{
  "activation": "geglu",
  "qk_norm": false,
  "attn_scale": 0.177,
  "bias": "none",
  "optimizer": "soap_variant",
  "weight_decay": 0.14,
  "seq_len": 1024
}
Each number is 500 + 40 x the weight over its row's rms, rounded and kept within 0 to 999. Layers, rows and columns count from 0. Numbers have three digits each. The size before them is the row's rms in percent of the matrix's.

# layer 8 MLP gate, 512x384, rms 0.0759, rows 336-369, columns 128-191
096:515393503496481471486495451509514446510459464480483421456523472496511521518435416549463490471489441459483488517458512458471518493502547526511516453564492476434544499530496479506538476490548465
100:488461552467478500527500528504474422482569532405511492544528485555514516556456469573434499510513455489425482504555521508516520552492562571468504483497442534465454442611480485483557434497517499
096:402501518554424466501508496456491526431505517474430421499539516496539461459425554451492450464535438450482522509490499416496513564481523529434491434576551490404524490411558519479499590486387480
095:509472533481509604478454430491483503527482467465526561520563483501457519485449481479605577578525524532496514587467504535508504579507503536505455506510534475554462450497409500524569575491501465
103:526493464516475445500485534450498487522532501507425430617491493476488490556553528544473439471439588480520459513498503441530491472533474493513496491470554495450496458429534556531454477521515548
094:446528514558490454462507533510514530472469541530502533456460489523516469473513502552422577510446553470470542476510506476509486486510456409483498486486424461574455536470502475534499508514507569
100:502501492462539498466438504514497434465480490538468542564522531433498473550464522500542467596505486469551524488546566496522505538532481539487555455427538548445543520524490502517495512473545534
094:512449506477549534546504460483541513444553459487470486491488463516552488497443555573534436550490460500420409540477501536480520541538430500426544503541509525550559423488424465483592509445411472
108:490462545552494523500434572474495517575553467458493492493445561450482475443525514539519517533438471465429446503485503649406519430511495554487459492582452534494506516488498536502470513468500547
096:441476561573476508489515500527481497515517518508497509558518498537506557485496469506464521493469516514533377513522547498481499481505490517505546517440531462494496492471354503542501465468544472
103:485514558498484499485470494498536493486470507458553491475487526505555562524507482492483511519491505499522485450498446543547506516525461528436619518425417454481493518470483540539498459566519522
104:485437482473526450500483470641433442450491477497459582559599484541521525505476514516485405554482473494539528487455466578471458619462449463502431500540494474469499492486605523497451522462474508
105:457570522509401462437443500551447546504497466510557535522516529577509537457533487502490436485507448560455527488519494520533502441533394590474495557526536494477503433555516462540525487484470498
104:546451531458522477518515504511545564507532529509575590556546458509505539464428491504568460534538554528505550529479511478547512490476440542459464563463506447483494516455474476573566484549526424
106:526539487454491467441545495483544478440423492481471521482478448571588456507485480455584486451520463574491517518550545456446495552438493494577444508496510510514502502592509549508472499471516500
107:519484496516542428431493450449537519456506513568490484525510475598509449466459473534516503453567539546552509534498532544461547520525547559556548494503505480527494467464513506513519497446540499
096:456522532488459489490466512437509529489532482514523498560426473442489452510431494489412494528501512470447503534458504545480458469497511520554521452477488524505479423505499432525463580508468517
106:430500429515536552449543504498504512526423519514450500461449518467455510493508511554473525507503464506537532465604518504465504538537574496481440558493461541529411515456557516524513516542512544
100:540494575521483445533537477523484492465464465477544493542566567507505525550453504533432528490540566475516550483538507489449540531568506559511543448494492466522489485518437467524510419484493506
108:471455473490465543516576446488562428515456523513481479501497499504498566470488439469567510551491458460491520507422485531453441536549489488483523522526487552484483493501489483442498417529450487
095:480509516508430605497512497434476552561532517522527461501562505528551522460585444516537606465535508447503499488562464513480487487408493488479543521530502542531468580536437459466444479525403454
105:531484497496463486547477519565506540510570540446487525421421464464520498465474502452377549496442522570509520526558610544473486460496457512460448528534495485481476495500501489541485452465453472
098:474459464525479529524465501518379363462523500481426476467587513444448430498479522464499543569489505465501546518437526507502506465371518535468508457424478522565594442517441554544463448511474421
097:495592544546489408412565508539466523522523504486544532526472487502451518529548489485439459563488514481564578472460530441487521526523570496493478481541447435527462476520548461466478454559505479
104:498477446443504421507568532497494492493484496437503476518473514523527518450482489445470458390483540514496494574422454510487537446541553469464541503392539490498584514488484506600526462490529452
104:526451521567533507504479545549548568561554472544526618556519481503574565526564480443426494513442511591521489511513450482452510507476556451491501440536433468526577539462552533391483490560396503
100:482530506514507491489531523485568418513469472474476463518519446452542473503605503487463538553511446512498514552475511554556487590510510489556573520469426545459524518479544531450439524525442483
094:506507528482499569457545482548495432430486462445476493520444514445521530508472516569482496416429477470559511520492530497498516527498574474445510487515506507522522467524471502502432497455530488
105:566488513575413450549466509521512504563540529549517538435453464504444533444446543479578471464482535585517497546528511457493440523487461522493419513529582510457512540496480483453453482501527459
101:443467533487435426510513489516452460548479468419579495443487545474488474489485495522453538496540411572460611489542521468506495493478456532556456445582487449474469474555447488516530447585503468
104:517521479548558510559511505593519524547504499453493525390449498476412463460576530539512521546525500548592454407518544564495503476450481429496472465485497521549526448544475541524507522560483515
104:537426519552545470485435480451512522549433406500471485493500482563528503505452496549475489529475559552414481512480476490539600532581504492475539492490508493479475468509523501540457590496496512
101:460460502531518466529560458527518533471475481542478447557565500513516437490486405464486525550549466599536529438446484507391494416520494478519521506496546514510468506511447469490564450543511557
100:465490497507504506453510543588456485497539535510559500511553519510494518594472505551425542524538489474511463523489416496461482515510517581585463545489409517530525464499431525469498419484555539
# layer 8 MLP up, 512x384, rms 0.0797, rows 336-368, columns 128-191
094:379557553466523469502467524525496471494499468511517538464555540512516477536435441534509473486517508476429480448520561506503504540480490532484491491530468512444416466480465511537535497491511522
101:546540505545487483487477490490509477592590518548505542477481499522483536483513518508497398450457472491540456522445449466461516509520459495527468502505522556529472536488557522481531535391505468
102:533465504562539490521556466473506491519548432466474467515489529528462501523481522513473517469523521515534487539590537534546461480550609469491568516478555455512498522466545539472486547537500466
103:530533514475489452450540516444444549505520494555493507566495512513444518436500444507533492449523516511528429532534515544445486518478491448482510580411464442494483460518483508468494499520479518
111:512514447396467461506506559528505562541521533560486582418475505506523482521463471474507539512469440423477460478501536520493523450469469502529511482480520518481508571489474476510560445493529507
096:517405532486448512531514510528492490484475499487469465494516491540558451487535482498494454464451509511485532447481536596469523482523543508540489501505413459449453502521511512544476487467457486
095:523475483453484560511546534527494449489569577516562545498460424480478508496542519479498500523560502515583540530489539528532540494497533465444575522410508559588481484499545556490538470555531442
092:503498464522564559478464521531486515488470541509540508506562533555454438499522552540497556502515465502473507461467507476439542514506572536497532589586447470468534437540491576523604502488432515
117:457505537469476550579530562545504482499573525492540507506457528504529514495522506564531589508470536549442502445495478424496501569487468536456511505577555448481535581524493469502520526507454452
119:570497486490463482436528526504544484433427507543552517434531563394520477421484517517532464518472477469483559432462505536478484488506496476521520483507530539534431577546510538486559609479493551
101:508467504476511515518464532521479483522491445545431518470528549448495546506476490508515483483542505487491475526536504485507506498489486473475534437526488454518521497500519511479486481551536543
100:446473480498507462489472476526460483464479483540400492562543493482533517358449456526478413512520481524512449481517439469491466500492487464460460419507472496500509531419489568508490507492422471
116:503492538492515469554526487481522524533450455506593480519481521473553496496492467481486508496482440517487476530458539553476557490447564423564484516380504518573532492514471617507470468554467437
106:484536440420353571500473494479477512545509475493430550443539423522522564444556513453528473560497541546476459477450522509508503508417478525459432462491521458444549519469501479444505536511440445
104:551463544510501473508561463513512448513436495423505539494539538484541520502475553538518527464534474545456499493559488484512543474500448606523496479482426521509431509524530514435515484497473568
099:539536523503439466488523409515470489570504546513560519484462539519479546473530523514463475489482451536505478462527475478469472508540411599425468565477488543511489425548557520517497521547487554
094:527511503492526496470430558418564495523520491513534529496507504459500517511487414508478471489554422464492484516519549477510541505543521519583498552502498550456466463494511476526525519483529531
101:514534517398453444500487557490516515498560476623493545571452542499533553500431463452506485452493538476501445488486501516523473531562479550547542559483541564468466497473491576532490556475510474
098:444520472529536463478488526521535519513590500438490465510439515470507458537428493532527519447464596439427498493592483444525501487569550466557506571565525507486455416545491483469564541493488468
108:490488475505492493483543511550496541519516511439515465516501418433577451483475520539476517511508527512489496548452504470507500408458547544496495443466545431489476483485543466535490576487544512
086:501510532465523574425458521493577487485498518478473557463531584471611492445488492490453546509488507522503545488508414483452474525460471541428491525528541518520488540483431495489525474515481505
099:534611493477528601512535516586501510547410532545488487507474481479551472489493512561470492605533515499553425538511550493499526458534503427590456503557466555489473520477588520443439506465515480
099:548444529499491519492462478536451439527531531489388523527591532532463496432476483531498518579470506475488511495465462512484502462468567497592510482547466466493583479474514544520508494456515468
094:515545533615522536502522528567549522442404449501557562478517453534513463555471505530534537519460524454539477508500493471520469549497537404433545448519479508526499545443500494537421581537542479
107:502480492463569514491462472534474514495571489525473561476405526509505576473437535455548510543450494561450504515487477477523528561502522475499506440504424536521445547487504504438477552411471467
099:501507522454436505550490532522504458492497454542534496487548466540469438534516486503509480455461520491496521515447451479486526423524478532502485528529531478436521488521493498427464493453487468
095:467491495436480469496480485536531416548562588453451504463483501474507450472498505499473505551549531529495548504549470524461528513466500514479491491577498393547522511533513535484589548433432513
098:482531469449497526496478528502528493508533469537444467518462503501452504511466461543511583532497503501556521467446466507501550575478484556554526461474531487490514445500516531523421556518547535
111:494443479433507500525526486470519486509443470517445503476503488436491501471549467439513498478559505494507498468540484510551534487466511443450502461450412502517519500526525531471545528530491498
099:555464524517499524557506541574464466375467533488508508487450463466510440470444471510463520539510431564542514528426488482488500519489560529455476538598547527552535487488455499472542494493469566
101:442541526571424512566524560504524396477482483502446451528504507528510510462499549514549450592510515464524541502597497534506456430475539476441497501475488586476491465465474494529508530525496430
113:471470505517550540502535480510467553512401470542538497484528544525538492565506485492491539499542513556400468516518537498550493497525557489487489578479547516486392469529495504547510568501508490
104:523564515484497445521538487532507451413494555512525508451546482492504563502533474464541439473573518501523519520492554542490435562459531532507521396497567428534568481401448525433532474504588494
# layer 8 MLP down (transposed), 512x384, rms 0.0605, rows 336-368, columns 128-191
090:596455453546521532440541468477535521554569546499505568476438466462475519499567569464506534525431496491518533514547480494530537521492516502493531487495515517444459530403450539450439531538545479
095:532465479475528523538463501529457496488486518417530488486548509601575561484503573550519502487592512541500463452474503489470537402541533515449552488477466482484582542516459488564579482553529446
105:462495470518514530543496520518531460458463502534513507476543463469596498486587435498503520461470510470416548494502454539532546470371495551528555509496555443497480533521502493544580475506502504
098:468432518434517500535492496492584541481518516487498434512547537486498533471517495490546565581490463512467561511446521481612526516492504570542436514485487557514550498496529500517555492481517471
114:489503550477497475455525526538587473442495530468452463502428509451484448525537508419503513560489472522565552431525437594491552520403536501480503512463492544527520485492484552522468587556550548
099:451484514504449461404519583486478465522551539598514507518532473534414488480498495398532481512572562486440507510516474513515541503536549502453479488513472533515456510527509477524507509515480463
105:544522457471562493502435469412516477488469430465546497499456579493413525557554486510510508528497543444527499526407495475503549507461508502484481547452441491551485522476523488523476554495547494
100:503473494456476537544508532427472418468433519476482493496427510487470531496482480486493561529418556517522489461496526523485500511489575499533505508488514471520459482428517460482466515493471507
116:566536533476482540493537448564524426517460543451424554517518439534517495526483508527454587528514516501511512474473412497506498456504525439494547458496541491430430479446460589603489527523536445
104:531419545533521502485502474532502441527445471477525506447541506412553544430546568452472500566495530519500531439497559478499492413495501496525441451457462473542449517464494593553506567523493527
102:518428432471480493481553493478519499520432499557467522515448445543514509467459438485543523501471573543482462522497495512550490530512489483473477466435509490515585574455512566543536466532472481
095:495556459403506487518448503586494531426474490450541517536541489503532535628538492514504525431470574500525428547435533472532495546579532483479444520500500453481528528530551483514527512525549493
106:438500512443501509403403414457554479474498496527530559451426491464546458404497501565486566559431478507508413498528568517532460478529490490525511485539555528512497468437511516551500439596467489
123:496505425495432595542493485554445491454461506503527537514508546527517573488469572462512504522489503511502492543550518447526500544513529553500478518496521526563497482503549510395531495495523432
110:569503524518484527482511447476538473494518541494441390505450477492485530547470614564496554581522458502526414496554522452583481549511498575463486546549533488531447436433491530517493483483565494
099:532575533512540551462544494491474492457465583560506484511481437542564469499490446508565483543552514469525489458564460522577475486514553492497558489528465502462479509548487413474543425471426434
082:447468431552510493533499455502473490531486472546429497492549538521461483525509510486539551453487502573488474510574472539529499484462458516523511502537495446543458475499538495506499557498516388
097:521485528437510546520453446557494508526489424500513463478420534467510408423439447448499459583501481543496519519434493465482500446527543533486492440454501497513518478470471440436585528520467561
096:530559534475494505506532525504476512483491522561477534492508475558485496492429446499471474539461419564527477413496541518500595491543504527489467486427511497565504555411472511518524434432450488
098:482454470436509459476460448501478499532464463512472489504453509499509466482437476509539472471568512499481476466521483535490488504456476483480534574574472542454410552485515452519495479504492558
097:521523501548496539538492519517460491442490441437559474499483497472523543533458477499501527439477529410488473482496463535538506459521527484540546441453551430410525533499563580484536507514466470
106:497403484510517498497494443505499535441544495492499571487469494504545561461565475490461533480507541496500507528523514505469565495416526505390546477478565493448485480565420444503514457553438453
096:490517541438483500492565482453458563454450462518582517440497483524571565501539498446490454486545544504467483450512496471536495492574488470433509520507519512490442566514520495474452507504533627
099:522506521403491481465491495434496547526530549513495484501453488533480525510512536511446533497513522550541528492508525508558492535559600510599451549484419458441480487489518496486496480488412494
095:469495487474427511563521448475460613544508440529478471510508480544545545516521494511530582439496508512520476487494530515557588643490468548495485470496542489548478529519500586550466462492555545
105:541468563532471367523463477436473612560505536452468499495522524431467551509486527517506476544515533471522457494500484517493438452473415482468481514455538474434551475459562507514500536466498464
095:550499526534502528502485520534442527457495469467559542496500531618513501546481487554525467465497484441549452483501423515471564493536424481434422556522562509509424456465513499535498475541506534
081:516475552547459486578532486491487484532462513468577514518517502477520569461476537487468502459480477511471489577552507555526424440473450485391552536601496524531492482515488424480584496477451505
109:432519504435588539466446529494447571497531475533503494505527553482508518549507583465427574540478466480495484499554459469523518414512505522501483572518566525479414441456556455489467564464482502
090:470539486489427487492534527504529508500520501518546526509582503528461494583532498443463507454473545506447412439554526445481586459546484472512541541469472495476515443530515498517479443540454486
101:545499422440462483577445539511471527543530540510551526536452472513457509512473521519475440479553460477515571554522533513459527531438469465484412519464455548491466534477539474442515531528547523
109:451562553554515582545539538491522455444553557484447584511476515520492466407511564510534488443482446442469537439494521513502490500484599548548492431454446481517485508452536553463469472452494470
112:483528513459540499475464508537447504537518483491613474468487438502491445489455590486420488556536488452453502561497555485636518452466533501516501490498427462577542500522516555505476507465457481